Each number is 500 + 40 x the weight over the matrix's rms, rounded and kept within 0 to 999. Layers, rows and columns count from 0. Numbers have three digits each.

# layer 4 attention query, 256x256, rms 0.0504, rows 60-87, columns 0-255
474573445456464558407532483452553520560544601474503448593636514482516545481602491560482491501594553516511516523572575544489519511466492511451544465491476459510459467492547466575515458508516496501467494452615446530510480580461462490479505465420417447512551500555489480455437498500461499502567444548529493502458535496541530463514434488465503415540509488486561538505524401440538484462539475597485448541504428527503415523428490523580530475470538532540498525523436458432541578508494518517505513493525515496540476590468511535413499462440488551534534480503498456522501446426460439538506497425487457428487512560385440466467451449528521506482489540513524515509456425517490401510477507505520449536504591465494517415502479551440499446570568487513519538537570539561534435518472485
456500543429534549523547540537516423513572534469404439467493471543511538482498475565544490556498477509499467457480555548409495488448450516469538468452567505468489509482563517547533440544489442484515491556471495529452471419418539440435507513435527312480486527472508493513546499496455534480520546419376503528501488533460510503517501496450500492484500562515474438556487394468495578485537400502558571488474403491626516515501482490509550511504515421513500518424516523520485465416556532507482520462535479542524500536489536493497484518446547560575537549501484513518551496497501496552473517449448557506552471496500545554457537525501462509561566478495591493513461549514473495560521394484530493497508538515487565526510414531535469527517487526538490464407519493505510552568482494
453552544554465467437514514495495540480544494467505488582472500505512537532486483554573444508497483525484502540459494471534520393508484555435471502499464533510476500546493455412449461423558476522394519507506517570529544486528493521502475579467534483472508515465486435525488555466536491534478536486509494470477437525460511501479468529478499508543468511458517461399483513471476508578495469541467530586502490518515410500599453540474512499565550408529485507421510548495487458512522510589479517472520529439537541513501448512480478540455557497434515493403506548499553483543590501514474516507516501527488449439534529479522509523491533530518499452522461462498503519467479479506501478453477494541492462456518484489444524514576459510509562544547513501538544490515525509500474497
468488576420458508486403459482453434521585530534452436554488480472476560643441544563558522497467437478473453429487478506521499428485485497489541484455508514548470507521546481514508437523524476497591445518523406512480444492485544489469510508417528546486442582502532537527546439460518507566462537547551519485500458447455483518403487481510520563516532563468507500503484446476547539490502462486496519538443427464528509518465466534540531545474536470434511548475475508492477448525615539497428523488551490480498524485517501527515503513438549488629580461515453506509510469461550429541474489448470503526423413445502527548477520528508511457531513543575535453396518493515493478542475503475526560513482482528484560528500495519472478487603582474543508476538497513487506459470381534
506481425469509519473491510546559500514459561498528472436547508464506539482527540491431469510495573623439514508551549563539577490548556538535587460512482450496564481478444522569506500581425537444561553590411505559439438458431476524478586491559486485498458494568504492505507515545549468494443570468470483540484540465507526496520462491529527454567530485578472489543474539486533565537451448564476473494533501485468462536448540521539497480527489555530500556472469469451502541383496458448574513452462539475485525533542515442486499462496441463474563527547533433441527513497507504482464529493516558565448574545527531505528448423488469494468495422511552484480468553511590531489495496512490469470525546547479537526497473519510498532455465460485526546446548513485462503543517479
452562535473546446461496405513530529441494490452540451491427479497500571496528575487525474488481518498491534427515492461515546458486453507540490516504534515506536590450413578491504445497521404504465483540540492546472452495511491575469522510552529483510487451528459544536573465561535485463436516493540536499567512477457543570554501499522538559494494475516439448478527535509532477494482495509576502475490513538422533507491489510512456499410501497489554546478484477552439536428550514537509536463552462520556489542464493448446531455473460452540446516568554436493492553480540592598475448474494412525438512513540464531503576511495544440482545410492529536460523517519474500528483485491492491480554569463481500496521453501528526576518512490450425461495511438471409462478473450
459532516473489564523421499463534451484392471478506453475516477511505518472484511400508570437520527472543555533529478510504475487471542414539461526463490455483484514425490562596525471500427482493511483539440445584522504478451499498538481460473505540479546581544503411522460525511489490520448474537497501498514511514520610428439529446546526517496527439450550450492510514462496483532503446451530475438519582496541491465465581431509467492524429582502547480491481468540529485543483492526468496498456510524449523494453449534563509446513468500552575465491428450592533532513515416514549526435512481496541524607445514473517512468510479527484483496503495490544451537486519443523490460480536558386531456500462491516522510483520474585460569515465521590455464516502513508532534491
477457526524437554493575427539538546580470493530506468495504470415450494498515524547465490518461450511509525523426521366434487483560495544452503495521466531556502450561511556441550494499539506494437530444472489502494530460569492488527481526467510501502532456502551494492478508474510470494526492507598585529536501532477467490540506490497470479559490492488516516503475575421517463507473543528462447524528500481498553497555497523481450552507481493476460470500493517511540473453428413512550478561550586592428524458540506535465549481443490495492522516502538457484481509505419456404449514446460518584532562469523480497478552469501516517489533531474534524521513493440591573462507497490518468504498529479484495455481506516510513503539495512465424477567534534510424469469500508
486452534436509480476529464416512418483510536497486579506458490573443534526513444491515531531440429457534537457484440533504478461485536570611480560523524540483433489468561508486493482546570464541483448448535476446480430520515512484514493532479469538507510536499500578500464493553553536414516522507533451521529516443504472444523563469466540524440489402496538540511509499470507450431465524527489531478460567460498535470517495502543524474423530484465491455558421574567491488580436486459533428521443442539472482450476509543429512519521485579513476587517514502516469571484436582557471496526468534527500509490497493523479504505534507512517532502506558510513521456532568441513486602471529489459432512498512518487558477518521521424505472494506457435502517484514489479446469511
506531505476488524517422519467498483533433476511462504496422472460561498507554512471478467486476514454544543507496499489468408437546527435474554522439544530552453576530438494487488427444474505578488529544476485495533670534499505581540498524439507512515542505506466484516536508428535447533446461578474532444489496461446527482495546516518528492519422508482574428573512445504524510523505482422484530507486478520412516522445487460530480551518427493482456496425434512493435448490552464538487515421527476483553524457550513477550518415537501469512592402494476547540538489542537464461496511548462454507543526500513483526501514480477561473501446512535532505372541491501526409523489525484537622468566557489493528510499592467475507601566496475525505525517394487489528454449461523
468467530456506528509524462456465426535552528514484515457479499496521457467569553641491470432543475491550551523460500538501554511476528489499522518540480510431515406526587466427454548495575473536482413486506531523547449469436512445505482542458508441447504465412404525488452476451465471450518565598585545543578542424534540446516461530533463436544458449495542467397494418496476553513450547447426505525578473502500500456386499458539483460509524467493527413583524506519496501497413474442530483503487525538503462499546510456484501544482469540561559546491508490413528433413475555535426501500468526568553511483566480470487528542522503506510537490498526487558538476513518556502499467526495479514517551447530548529481482530553431495462492510555488473527465526532569489471572479
442490535571408443520552512581507506491412495536500528455451511489540507468558479491487551570547511566517505515558512472550508523479546544517495525413489496485381428485540564464413526533509475496460550449531468541490534515533490383498482488451515490493558481525521435498555488518542539513467536492546447474528514560484499508569520477488425482497537476531466466565494494531487488508452508534451505486575424530499520531548525491485474495481479523526492469492489490414528533530417514469492522535521507455429520517493475538467511536457482504446546553402481392607503429454500470400478524544504411596638493581518463429530510586482467511489460531474534520547523515457541472528501530464484504494531488476482520534544521449560474552504572513454499475491516577527464530470548490
537420487483499575521519479490469522478464521436480514458485488486507521491499409505462483480523565486545513506470502476494560510586458434561451482570531491456467521423477534522565456529503521501503452641539516460511527556441490507424517489531442497528499494567588498494511539517495504474488546470434498498524489512536521551560431411517429518524527525542514543534504545595455481570525510467498463442474579540431536456448431567479489487442454495503564524538525511557530523502496539461471520528449506511495519565449559462511540535512552413623552506479523432458491445474533512514559470521493595412411467457527476489505512494475516516446457452484366462548499482524500466490497558505470472530480539556465446435492544489553478512466460531488518580477450462490490518513553435
519581468493546492481443457427513503435508466495449437560575560553515542500484489453464499440446495539409528506511419576520478495534516484481523499492461508477555516448413432574483500529472506477525448429451489517536514559553468493491516515390427412511526530510484418485545481454558510453532618499489464510476553473556488608509465493507500517482502500489459490431490514469505485478497583511411535561478543511499434485434515539464495469434500544537476489530489483567457507472566471542527529509454465489630562586465470510572483481646464408481462559482511483517530484523527474562503484461517427517522499531514478507516473551506563500536512496468456544499529483510479494522498482479489466441497511522499481517540495481494494472459516534528507509536505489513390542524517472
471602598509476532475577460576503510534528540531554494481461535473514464553442439534468486459599591473624511461426484508495559497527502457526527460479495485513416473453430469401545531572534475514456518502442456541495512530533469485480514432462532522549448526507474522513462511438522472486474509555464447455523553588431474502465455537499600536520593549501525473495535420497457546560508555460429515489446505485467520452568435494496543500529421427539565512465440511529524509486493503534492498452560489438514488513487504478531595507459548456479519477554515464472474436411567549435556498413478476369426486511513564460552455442439527447517499593483489478541537472529524538545504504541484504505594482559447469519500548560507487485446523447448515493573375450468552484474540506
507543498479442489474506484484543556544523498456470487463482451518481586546561464549531526465517516499513506495527493489494492452490493607568510464535540470536523563507492450475470528458517514458489443505543457507503534470472508542506503470437512503517481500511498571514510472489537492570426503519438443466510489447434537534501498532497497527416486461490540513462474437487534494495509480547475536567521491512489502604522559532553468545562532470486467526563503463540487517482568456519508461490528489461581465514512480509480511548484523540454459423504520526480524476481452507464459535497486523468526477493435526524461498532492502485472494527511526536478480487467515496482452463524497506527516513493541493459504527523475501451568483491539516521527549462513459441398435480
443444553512462449533491532479466496488494473530526523530408595485536455484570528547529528486455517485552521508529566511521418541440491424532491529493485512500446419556522492487491442526489475541470570474588458588462493507510493513503480493534517496503493421450432557509468490521610471512428537560543525581477507473452523500500539594531536555475496503539469468497522491524523490519465497445439538486523482515515453486420568506512509478487471480493554493386490482504540526522532530494503570492576452481516506490488500510515481546509427586411529467512523505460496506500556488527471482581484457493523460494441461498581543480468536415505467550502568502501554508555487415526474515560519534492507550496539532509420517496536477576490484461572566501497475474441517441453505494
484447511445552452563425438530540508522445520497545585350566478529501512515567445429473462555474511527491505573472534487469442527472493514547488539501493434519504574570495582532484475580435482418542443521465505464627471505489481618438511446479480436521504438561544570457499523488483503483566525569462530522455502503519538507498446535584450504517477472486487613504454537553546525496539524533440519545608530529551458515507482544551400480457455536475446492565581429541511599479505499488433525517522470452452408532497524501470483545479495493551467512374535479484447491524460529474530522547495455452517565529492516464456557520505429572468455465460422631599471498450495438477516525534448466360511472493535448417548539484483506471480485538464474527492594494540490552412499503
543471567570536534472485532463507453490476502475473538476547504479501499468551627429554508478521461521537435479438483525489433477560486595428501517578484562497515461494467600530529544510489492532514532410445508497523458458532585455507430476465577431460478488462533491542483485459492539510504563481548413515560407531492424468531538522474445504505440514444579446501485474547520483451579445515559446482477489504525631513496564478462464486474545516549542425488471538564489472491486504499495466530481507583573531497458502524472446459578508557560500474487482536563516549495374435528429513487563612476461494519436467532464484491530462530510501439529495519513475512491466564520572481560525457481482486465442492506460446477430515592453557557487469482478507525504542473543413529
545521598491496524516547477527483510542538467461511410570643563484518427457502520501493511442586556551565455538516539462573549564433503417443583508589502440512433444461428529461559480454507467535525549450539569537503516558474434485558525413502420434546570409461481527450434546521475438455505488561541495531439527529485592532468473481577497472554526439426481496420540383556506498579511416475422507473557470560520406472518511498490536464593483526523568563575404496444512581447441508441546541434520506435533483580453474519495530497518409492472503479537582496441449542524492583493533484408470411520404506556427426433581529488512458485409385531469544514544489488576579531503445534517436416487532552543494540540513563531523431505425457497507582564511560478491423627548595414
533484556516491529515550499508480449532538510595448498441467438465475463550580587510420451461503518477528412600425514409518424500446532416461537495563441499486494586556526493486542485543523583466542546507443556460570482469547483539615472457475541620506436475532443526427449525398538513538533539581582490433591435493523500521467397539552400527584479579438641516517456521493489500502512532499438468528555472474500525441539541513506423623507458587478492467601558486467465500524508515537432586463503513524501484447523555531484478556588488470504579553546532599465401482485503481438478565487509614463501499474549623487356518488489496556519543458452462570516487401401507550430479526500455456509491479392457526468429601551512503588437466527542472530521522525505445525445489555
511548515448530511562466560524499471565578409480486452458531523499533474502447504530519494513488479538486457542520512544553425528390537457524515480482515449508446489547559521558467530567497556414542488459435463518586472471477505498592524498487461423554493500475484545487511487454477531516506507468485546509469555491480482469499508488550490472542464474503487430502500429446501505486484487514399548527543423463560465567494563490483514473537450514491457491515517451448505493508549483453493528507515432482491496497521475548506509545527482546492527494494576475539529518482513434453447536527438478606496556523516559506513525460513427513500445546441523456530509486493511462508497419473551478506454464493494590532516490485531479446493461475498553472445563519529524526459519507
523457490497376500552477524522441473505459461449467507530502534590464429498552456492489532542471483485412515504531508523541516534516537532537482525465480535523411424465541490524496524465546516582487503442553481482463515504456517507480485452556453536546476420508527486526521486539541502486515458493579427509503536517530477502463494499462495457525472494483451517505535465504500477514484536504513527431488564487486527477514503517471432434444532579509526501594514580423537520555498490437527534501655511406532395534477498490497481490521450471540447515531568431462487480515555489499503502523472491493341461532425431480530518502493481503476500535516456496477498452548484522497531501483489453518495509518472499535498523512495466517522543529511509530513527535489473498527469477
584490440437570589486432548423485485539448455535544521530482507429493525484513566443423529503493523454425476498600499387532465561462466447461501516512492461569557457574479443506549476590571593460574589501550584466487480500601518493513544396512385521489521431506469536495502506530461491548519469534519427446528480497606470500480462470542513516483474511425572465536487496440579502471501522492484491483484495476484484496460551486511470584488478524483468433479461489515511454505533431523484567520446500497462481486505590505456493471498533512496489503486503510523573485516445445495430467508483489493593567424440526515443465419503451494423532479533544543492521506491465542519502571466515553468557514514521590466495491517539535456501472512570490514477482544492486507489520531
423429518516519507527448534520499538559533486526378512500473519558498523504520507521475566490504491492476475477459511519555439460447476435451561485488488541509565514510529458382543431448491491488549546574456511469481476479481495526496531481544543547482475480499544549502509468540508530508504486496522483446580504485512477488477441545487531513490534541513401500498494516465523585484516537417462541456501540462575502532517557429547423560576472466482501489524532538545515492505568516505503508490519525453469461531492498542580478503392487549491437507506589561483488544534523525491489525454500580499476510499456543529486510479485558502407422441501446563454466511483461477531533482495516532462582469512504490520487493496460500567477556545568513455480530523462525541534485504
500477462401498456451440467523514490558444513505572516480491528486475479470532460534511451509526532517492546494537461456512458507446533624458546477491473498595450462464473414451426529510594540502507504483491518524508496469497498488490452470494441549558478487503477548542494537525567492430491514620509496477540529519496554558455543482554522486488491458446470493445492435541527497523470503502522490557502546508501472589474520453501463475558515449502413484460481499496515515500491474497454472428518509489523487539520490450489508516479496517440465522452518492441506461525458571519494505478447470519504551489469485496529445556507447484475527485504441496541533517488531512473489547528477502462647498461496493499537480503563489498535617492486480455577504548538542513546523570
486455518493422545479480462526466562482489497427560562539448524529445501544565547509566488514463477440469489502506568480547501510468520442482496518501519533557522437526551436452512486412543531532538483508534484544517546359571526568468469484523408539459464513455484591526472507450491521440516433465569553449474487510505528427540495560535519480443479534420406418468479539392553480502431474437503565527493493487439445526521524548521486483536530470546443470453500502427466529537582494541453517508511509496523384548453488475495499531507431594475462488500533465544523438516539531503549515564453561447512491473587466532517503464522522503461532420592473456518512544526447498493511495478603532550516510529511511464484472496504503476460533475566532455508518498487504467509447512
588545453499506572452561563530466540516521403511583569543590508417510461447476480489517484499525460478477516533483503536445532495496486506445485537429531486485466462491551468501528515454517548571485465511505479543465522481573458464566529519505496509505542427429450496464483515504464483503539423465588492523525557473451506487514473485489522505518512458544447340516528411471565540519493484506485486436502549573440516501450488503439508560501576496566483557534432504397507488486525501485528481501533476455649512519524472434532551483439525479600541489492476460522546528535507546477548467496453485481392537471442420484506464484465538474440514515517469453469517467559605558528475510536490535573546519484398581557481475594540454507543516498516524521492463468462565491495472430
# layer 4 attention key, 256x256, rms 0.0469, rows 60-86, columns 0-255
453539466472536467427518536558498475506537513539512462513555544516482437485447505538516468423466479510475488648482510551537434481416529541490508516507448489465472522536584506519476489554493557441472443510518488497479493452498500550525502387549465496521525538448414426409498544522474540486534496493551470507530480489506530460506460475513492486545442518467488473472317456436506512494510473507537477531615467506559452531550497469463496535539528494498541454512497422476479509516510472536503511471485428540558500562497492508457496524529492514510424516492540538552545530497493544485508546474527487514547528485486539506402478507609484706508546533423521434539301470442492540414482434539514528525480446481496529504447477503480546446521498556525538490490567529675572538475503465
512507473475531476515425519455483581493574486524451503517556553427538562477478500494488505445466497477469490376532521519502525496432484497505559495524536511558521518528481449524514530505496490556504478472542491469528470553512552469517511544501518487483429509448477536521512500496476498482539501476523502543524581457505432498476529546490629510392463504493500493482748417467508497497491517455469549501424513490501488543455531477470549479441501523464539522534500466525475517466500495424533473503479490457614472520532499532497543520436472507470504447486510517497497449476522549570456457521474478493434523501484501507608449537447486348496496484592495443489553480622504480645484550547490489505442508513501542545504495451511467454509523462464558478504481515403527453510515453
482487494478446508461512504559510540465533569498522513544503452519497490567510476520510507530464523480521493504526493462481580464467504512517490514508509492491574502524520505448480467457479499453531452536551461423501539456543713525511487546490523512469460493515472540563503516437466560550494502486499529473492453516526501451455487543476534475465459520444509473501342575447502449435477550490527476574550508474510491492522542483545522534482497442486433479499511522479502486495467502583472499519450505566472458466509417515480467530470470546439514506515473487513462489463485494494498560488506508540560443472541487637384527530542569531593531575536527446512461515402500455429550458450535533553478466478537544490510521497520568481565479485553403514519498490553514514504507513
505492511485519452498511548534522513476550484538512485461521573514533522488535447548514551466502508474504519395490533521501560494492475506481543474461556516514487449525524498507509528492485475562489532485517499504478511516474518465549478557526543493501449477461417500544496511448458480509539512485503528572471594511501497479437530597522615556381467535475484501534754422503449477517460516480522542480402540508534481521482514482483553518488510478509511547514516457546468511470522499489526506471506487503560495465485480489486545532504435535464528482514510538516483474508510514532494435491465485432509472513466501494589464537377473306500492490506489497521592516574518539571502481581559484479488598498512513496472452501477503504455494442472539492497481486354480522492525440
553504493477533521560460489439464518500464426489436522401515412443499495452487523466490401520430536473493503662520514491478473560495499497469498517515431493478519555482466524546516500474434522500493522496476526411593529558495485511495481483501478441492529488503502464439512545474471459505478472485523488461585449522545466522565525469463414509563424446481473489540391513557466530475566508522555463589555435496556534479480456483524478496475428556432593442538520501634525512517556488535515543519500470525508500571500598496514528500487514491484486535507511522507471506505512471530509486527562426514540566494476472463444543515572481682453488402459480450474449491446499485470565492422466495525527481454487483499454513515579504510486482578539460516483522548598507504525533439
518514489513504533514519515505514493556493501564481478478519516479536439427549471543495421493511500553519510582475492504546492520487476517474542500509486504441489489472482473502462536499506495540485500527502536548531524539464218487503467509507504496507522466486467450438520512503509358501489527534536487525505515504517516527504513460521463494595537517494537477474645451494452504585451500453481526508554475610509495495472418490501511550502471470520537538528517493521520544528496478441545520473516508457503500516481482475519523557478494465438479550484489515459480477494527510534439492537470500569508496504529515267523491499470506514475500471416492503492571493574508488496414507527430470498507533517543476526501533493494371521474488490542566515498466473464495497533546439
538493401520527532487466496464501524509490462486546488454484462469453448548549532436503511558570517501513491576492471524450407535501506524499461472471544488601460534557495525503487497572486493468585561511495478408479491527484580478490520443575521495549524514510510566392541512513498551533505479504452480419449457516451419450531543405475418474509511459560500557615398519532519521422511547520441498495503487433498473544483501501477528552461488559480485544472460515423490515542473493556462542576457440497459493500516526503500452444547526536505508472460522452539501548520479464442474544572554434401519503505484542572429419449545461547495521514459511583508454508431474514485527534532504541579421482492511510467496428461477570465524440529462505438515547500585478494498458617
489453519488493437506464537446494474445511496391480524505496447521456569545487501546486507467509522433515515454508468526498510485528518494522491514519529509513515547531525496487477452480466480475512491454523511491535510481506779531497504493470497526482510521508499503621502496440544638509476533515495487454524451515502458492488490522493527514407486488453537492508370537570507498425511511475497485485497543413489521518516486554549497484487489483473507497445504524502475427528479509549484531500493469515465488462480500464495434452540532555502481519525472514507502492462485503507543504516532567472478490475502542761460518463519505486553496499600500479483469477408480507565550531457537547484512452473515516455501520473512614545524467493537448470489477487459485529486496557
502483504537483511523553484474497458477515478511516497528497559542573473523579469535500534472557521490487508353450476493485501505497491481473541503541536559527512459508526514463483466489527460542468485445495511534467458488500483483477538449486509517508484453425489437564503426523528566469518548503527511539525518517519497502497532441499518475428504531515438496416712454576544474492493502448463537458389525533482514525488506523486483431437505493537503503497504470447529528517497471461480471484538490475496495526510567449469512506528512509554468543528551467501564476490488559468440476493411542533452519504483484532594494486435498381494490526533475541499575489603461587624437513551534443479543577513475486500477493495440438486479493480458585461518496478372511505513517511
457548467504508464499476501517506511495524507545571503464454528494550463486509536518519444509514543576515448575511476488496502476501490514478537492498384443445508444512455562506493555579503512440575552584522521534480496565481317521480529548526512564463454460535477503453490478537489432527510506516466477495440523521476465484424491536531450526500553504489527513532651509497470473667417550491510452519514457525522406523463510501487545606546475501452596526496529491472480588501517495493498532485512483503429505483457485510523523508457449453439524509504491510513501490499525463525474448462535464481543527485485527332598455500384460416394506472470503505542612569547502478505446434564465507485523503530547494520520481451488431596400510454490551489523545499433463526476582478
465446488549483482446552494439532453451563589481516537538528508522453590537503503546470491497473465537484474497533467509516443500492505538513511526528399598500512545522512497482489480518527470455417479437536459457504447474521661471505513530468535497510488459515436499491480490528541608437528512480579465458543475496551467512536449512437459495518461523518522477452295513573531494388517544592532466597512524476542467553535467500519437501523554458475457475515497502505502494497456505552505491508514487491537509513467566517439477502455479499511481544539471518493494467485478539513493573543531522554442523455456499581388533577539543643536571527526516480482430460427512546502473538433422428511561499430496511541483511512499584480534541532534396462487562516553484500423451508
511445509513533512509478532456491463515540528529543580524507473550459504512491534481502486473502433529525497600483450500485500492539511484490437513500475478558491505498539523490503476485473492428496432440480484540514512489549641529562503483545494553518499494472522520440516492532521563473511513503473493472533432484459435453469493494503475511533454494502505544531248538511497504447517498594462487511587501502471538522530524471519423479529497468473446532459509509439497507543485535542419479534463467506476494480527504498501434436452579509493536535495500534481490533515453544466498548506522502521492544495460494559373505451574507669530496512501484527448467511332486519483530501458456565472515435437495521485521442475470534557540414525520383479517520535573536526436480574
571498455566544483552467504543532479517443460495488505473511508453433461440460563493480480506481466556499503594511481476559503580557516487526467502504477532472507511470450512505467548480478485465517474475424531492545459508464310501465450499534495498529503461510498523451495458501537367518491459495525472549500486491549540585538530492506430469657565503516478514474487586455508557560514520533541466508520476531492532450484471516517467475513533568502494430541515523493519528475553474438552485490475507488480478549523495529552519529550453438492442509524448519433486529495512483500486535526539443481452545530554495332528513447542475563485525455384544524515503453477501543347465475499429466519517481463518471558472581531511463487414490544512465503472463495512480468508506414
499602520473487545497509560503545481517486520474543466443514564456514453529470541471479472556511467514513499609475510487544475453454485484481465473481449514423472487445486515474501526551504498507483549503497484459553475490508415501487468499507481436503555454460511486437488514543472480432525505514534490497521490536517550520529421439560525463657509476539509471423514566451460489549463503490493466483542484540518509459473520473570533582440505468523460447489526564556531578496443534544482542441490541530433490476495527503470537521542532450533482508471527544477518499512541455532434511534515505530506496453541560327424530476548482639495489485378585482556476534496480461439460482553479459535486561495517506500506511573530421494423417523438517505469483543581534497494534449
479517472492514478524521539540514477560497498588508512501527496488502453492488508496520401509475464614503516632493474502488524519472471496501451517502434458443505514477529481501444542512483494521480502482487501499507519533519190485497477481478504530509573510492481466425456520484493425526490508518546509484500513466522553477493473509536466510645533502485496519506537501479483515633472512535497471512576496567509472499494504472497466553518532526540512539512544490501518557485492505522505522499537510481493518517474475503497506530533490427483477498502455509455484537516527485505496505533541442500478497506509474160503532500506482530458508524423496522478533514494512498388446492482440486511508494478505479550469532501493409488456524510486531562495519504505470492474510450
431476511475535468483492522499478480453532493485497453511536544469504511471524495572496542482493513417491500390462548494440531466485491533495546527501552499511507494522532519474544490432506447496516516509555552490476530514487645497489553588461599531422425530494512495564500520494429552538532498514516519532497520471533481503445534516444549473409506544506515469529591478505473523467484481449556460508483441493509479489527466496446590504511515459457485483482505528512451424489510481471500483472461483539486510535527466468442512530456509502485502488484489479557538551498474480543516479451454524515568461489460495642535472476443474420601475552574498466525502457523498523575568487490569567488474498491486473449482503486453529548525539511500502413521486472416558516558499475
466540503487511504468526490502513553540497508576532511491515497525561457492511479520484411485513468617491466618473493455491489486492476488439542493511394496468492506484522508487492506499522521515490484512507516523500539527513158483504508478481509486508551493487478461421555521483485400475523481506509478524491535477507537469502457471503408540594503539518522511506487419501468485618449527516519545506559510556570465511506503506468479552521503515535534513513475495482506608500512488510506512470526499469506537539494459473516514524474493425462498506522490496480483505513530541493516521490484462518516525517531515209519503508447498530434494499426477507473539518552505485418397499500387480484530469473477523584523499523528406544435521486510520564537475553459507498468540466
510463523527501515491472471495477518449466491411475502477470472527440523512470520480470581463507514443486492479535506482505507522509514501501534499531553526547509475482495487524526490477495511471532536471468470468480474456511770460517512536510546484467486526517535473579509495537532640501462501495484490449534443539519472493509491475480491482434491481518514485512263545491469519372543501535518458483501473417497516502497536498494519491494517520475470444500471565467482396508484468496519498554453498527464544485552510513480447482527508541506558492532513488545510506505461481490489542519526538520520520481492506760406500471554503583533496501567502496460444476401507516530576519484533547503481468466500513476481482472488603557557476567488454453472536511536512504517466532
508454476484465496501490478455473491443524507464457476491498502538487562540487478523483579459510488410487496278471501544464488503504509448546528466479600528544469501523527502539533490522514492510517508503512470488451486485491653490452506518501467500501474483506518525543523444525487569438488488517477530507474554467490479544456525479478574482346563504512486506523596462483473491410511541431458555481395508400470510488506513522497519504455494524444481509483532511509468403504483497471518489485475488483509479482526514521506506468520510553528500511513527511498442497521514517465517430502467494498496532498510529758572480513485509355545511550572508501490522497573502493654533526504589515476448553539496510471545466468502562511551489454479513436501471459446467520521510549
488502468474525491474508498510506535558511515569530506473537470484504474499507496496496440513500477543457516685497488508524477506465470501510473509460411441469498561496522508533451474518479524504449484497477472493521474497502326503495474450520481509498568500508467479372510549508517432475496474541519463502524485521539534488582460464509420484698484469527498499485298506455537525560515483550513487535633501557525509491544504505498477516513541518541504483507506483518508574527470490518507498508543482507476533520515537506509479522501504462482486530495507477499441519445521483485505543527525485508541543495495512237446532470541522706459540517412486492489463471433494515377482480480442474539523465444495503549495499523521457513483536540516485524482510542588533470466501483
461428515532480481485470473503481522445447500457485518509503476495420530532464520503512518517464473420491511420512504515471564490530496520548488514501548531520500502508481523519507506476490487451530527508479480474498499467517825470487482533501539482486510478547483516565481484474489644478491494500510513508498491522481445505493509522483487508431534470488525511489300535522497491382524522508513467530462543421518509525532492534528473527487489504513522470495499538520503389466491483504523496548492506534459551458501471505498473443521489565531526466518511489520476524493453449505536521489518547497501497463508505773412481458557510531542515526578507508509427493397494504552602503470559527475464496475536496445504493460484633521565476520494391473508498459500495531478440554
416530460496511506447413478432537476546499502546497546510556532437520538503466490406492524512518554495459476545541521478444510477488490492448523516498508487504489562515486487556562383522472494511557522465489469467477503524537719478566507501491518455474464498508475478458486538516433540478535509528467505484554514507509446455488473443521508529465431431463531506536379440535549498439568513543499444528518536471493496525484566496489515515497544553528462497509447461549508493514461533557503532527478512504533488516504537523449458467522553525537596485423495534535503470489466490498481485479489496498533511499419503530428470548503476620492493495568514498488386498386554518565516531488494506471514532445463512546468443504485547549532510537448475502493577554506503481486476525
491455517487509460495565500545508463538506562522515518500538541514505453454490431510474457515525523545528506543453504496548473536489470426560460490490476466476509476479526574472531430511485534474487462467500498525510508511497253465485504428571458509539548519453499462433524487561503361418513502525511481536515464510447572514550486492530434527575478483574447470429452488489549520472570482529447554483515493616505538468538479525517490453513542501544502511527519469519484546495487512470493446537459501519539558488523524499509502507509494472489510558449532502504482489502492580453520511489521453512484475525497484308524479468537484596429512484407504560486464455494542556390432512513450490478507553532447520457498495514518461500473463469489582460526475512487527559513529469
480532514483495502518427496508556512481492488456538502475488558513434543474482553478492493535502464421469515375474523583510433509485517473459616519530542516462460518466467550584516505484516503511567553544443499517473526454467617529532513478503478459473512516524516557530517526500495656433507563468488495494475561480457371431565551514534515503397500471489454482515547465543482518465418500448526537537412527446517489514506454500498528516515461509496509432452440480522467451496533521464487510487476515512449481481503498403521503412503403543547498503523519512537524502505484458485506385439452613482472522495507516679629496476488479404468504439556502466550578565545527535600493538524597500449495518528502462481552498433470568501442473455462584498476516499447450521552462584
482448535505461517502525456477436513491491514449520487504492508451479554517454486491455529473481444446521487347533542493468540499472480530558497486493520517537478469492477512531473516467494531625522563543584493535460502506478565448463528486525552533463482533491478547556509490542535465504456529493467515566454514484410501484547574543504508535400471480515539450534559475506542468446484488535530558531435533534540508474501482531406584470403493505467540528505486505514484460471467488448491485557534518505546493493544486455501509512495434510492534499518408462522509550518455501510506429483463496467541405474481492540596489537478469381465552485584527499500621536653495563568485508550523550478418515528498435538520483445604491487524506470490558498492428464429540500518521500
471540525563445494502590511511500486512619505559573534541484476572486456515509473474549517560507514529522540597470478510514487496453514453521475541503436442405462467501518510460499487458536483471473484496489507505508508475527431503547509473520511556477561485456469430432466524546477489543487520503580490462520512483543475420564478520465495486524471485491514474505347482533519543498434511568485584545557414558517513484532475448548489539484495482550466516473479474499495529534490499463456507487490498519434479495471543422452485478418446524481508541549478537536565508491505483501526501496497465559530542494491475369489542460496512553450460528516549536461449522437497492484466500429494481531529444515480474582499465473510447462511436581511539487452537472606481541492526461
528521522530437538448484487549495549477510539495527530589494553527511558473483481490536517548519517435485513358535509462460543468477527475434559506547536516505513462486488476514563410453546513509492462533546521448413546460543505469498514426543431523524559496474497580611507503509464505524501513480525506457527429513509493460503545453510558528382479505462469492532591546508559515451461532450581551558403487483504446492533479518513567522557531426521501502500456489509457443515509513532492477511452509518501534514530447466518480496473478563469602543495518496520520483477493532500504412450434536460501406451497558599639479503426536346521512451503452512500546521655519523593450489484558528545454513593530533446475503484511548430493506440517538484497466401448504569517483491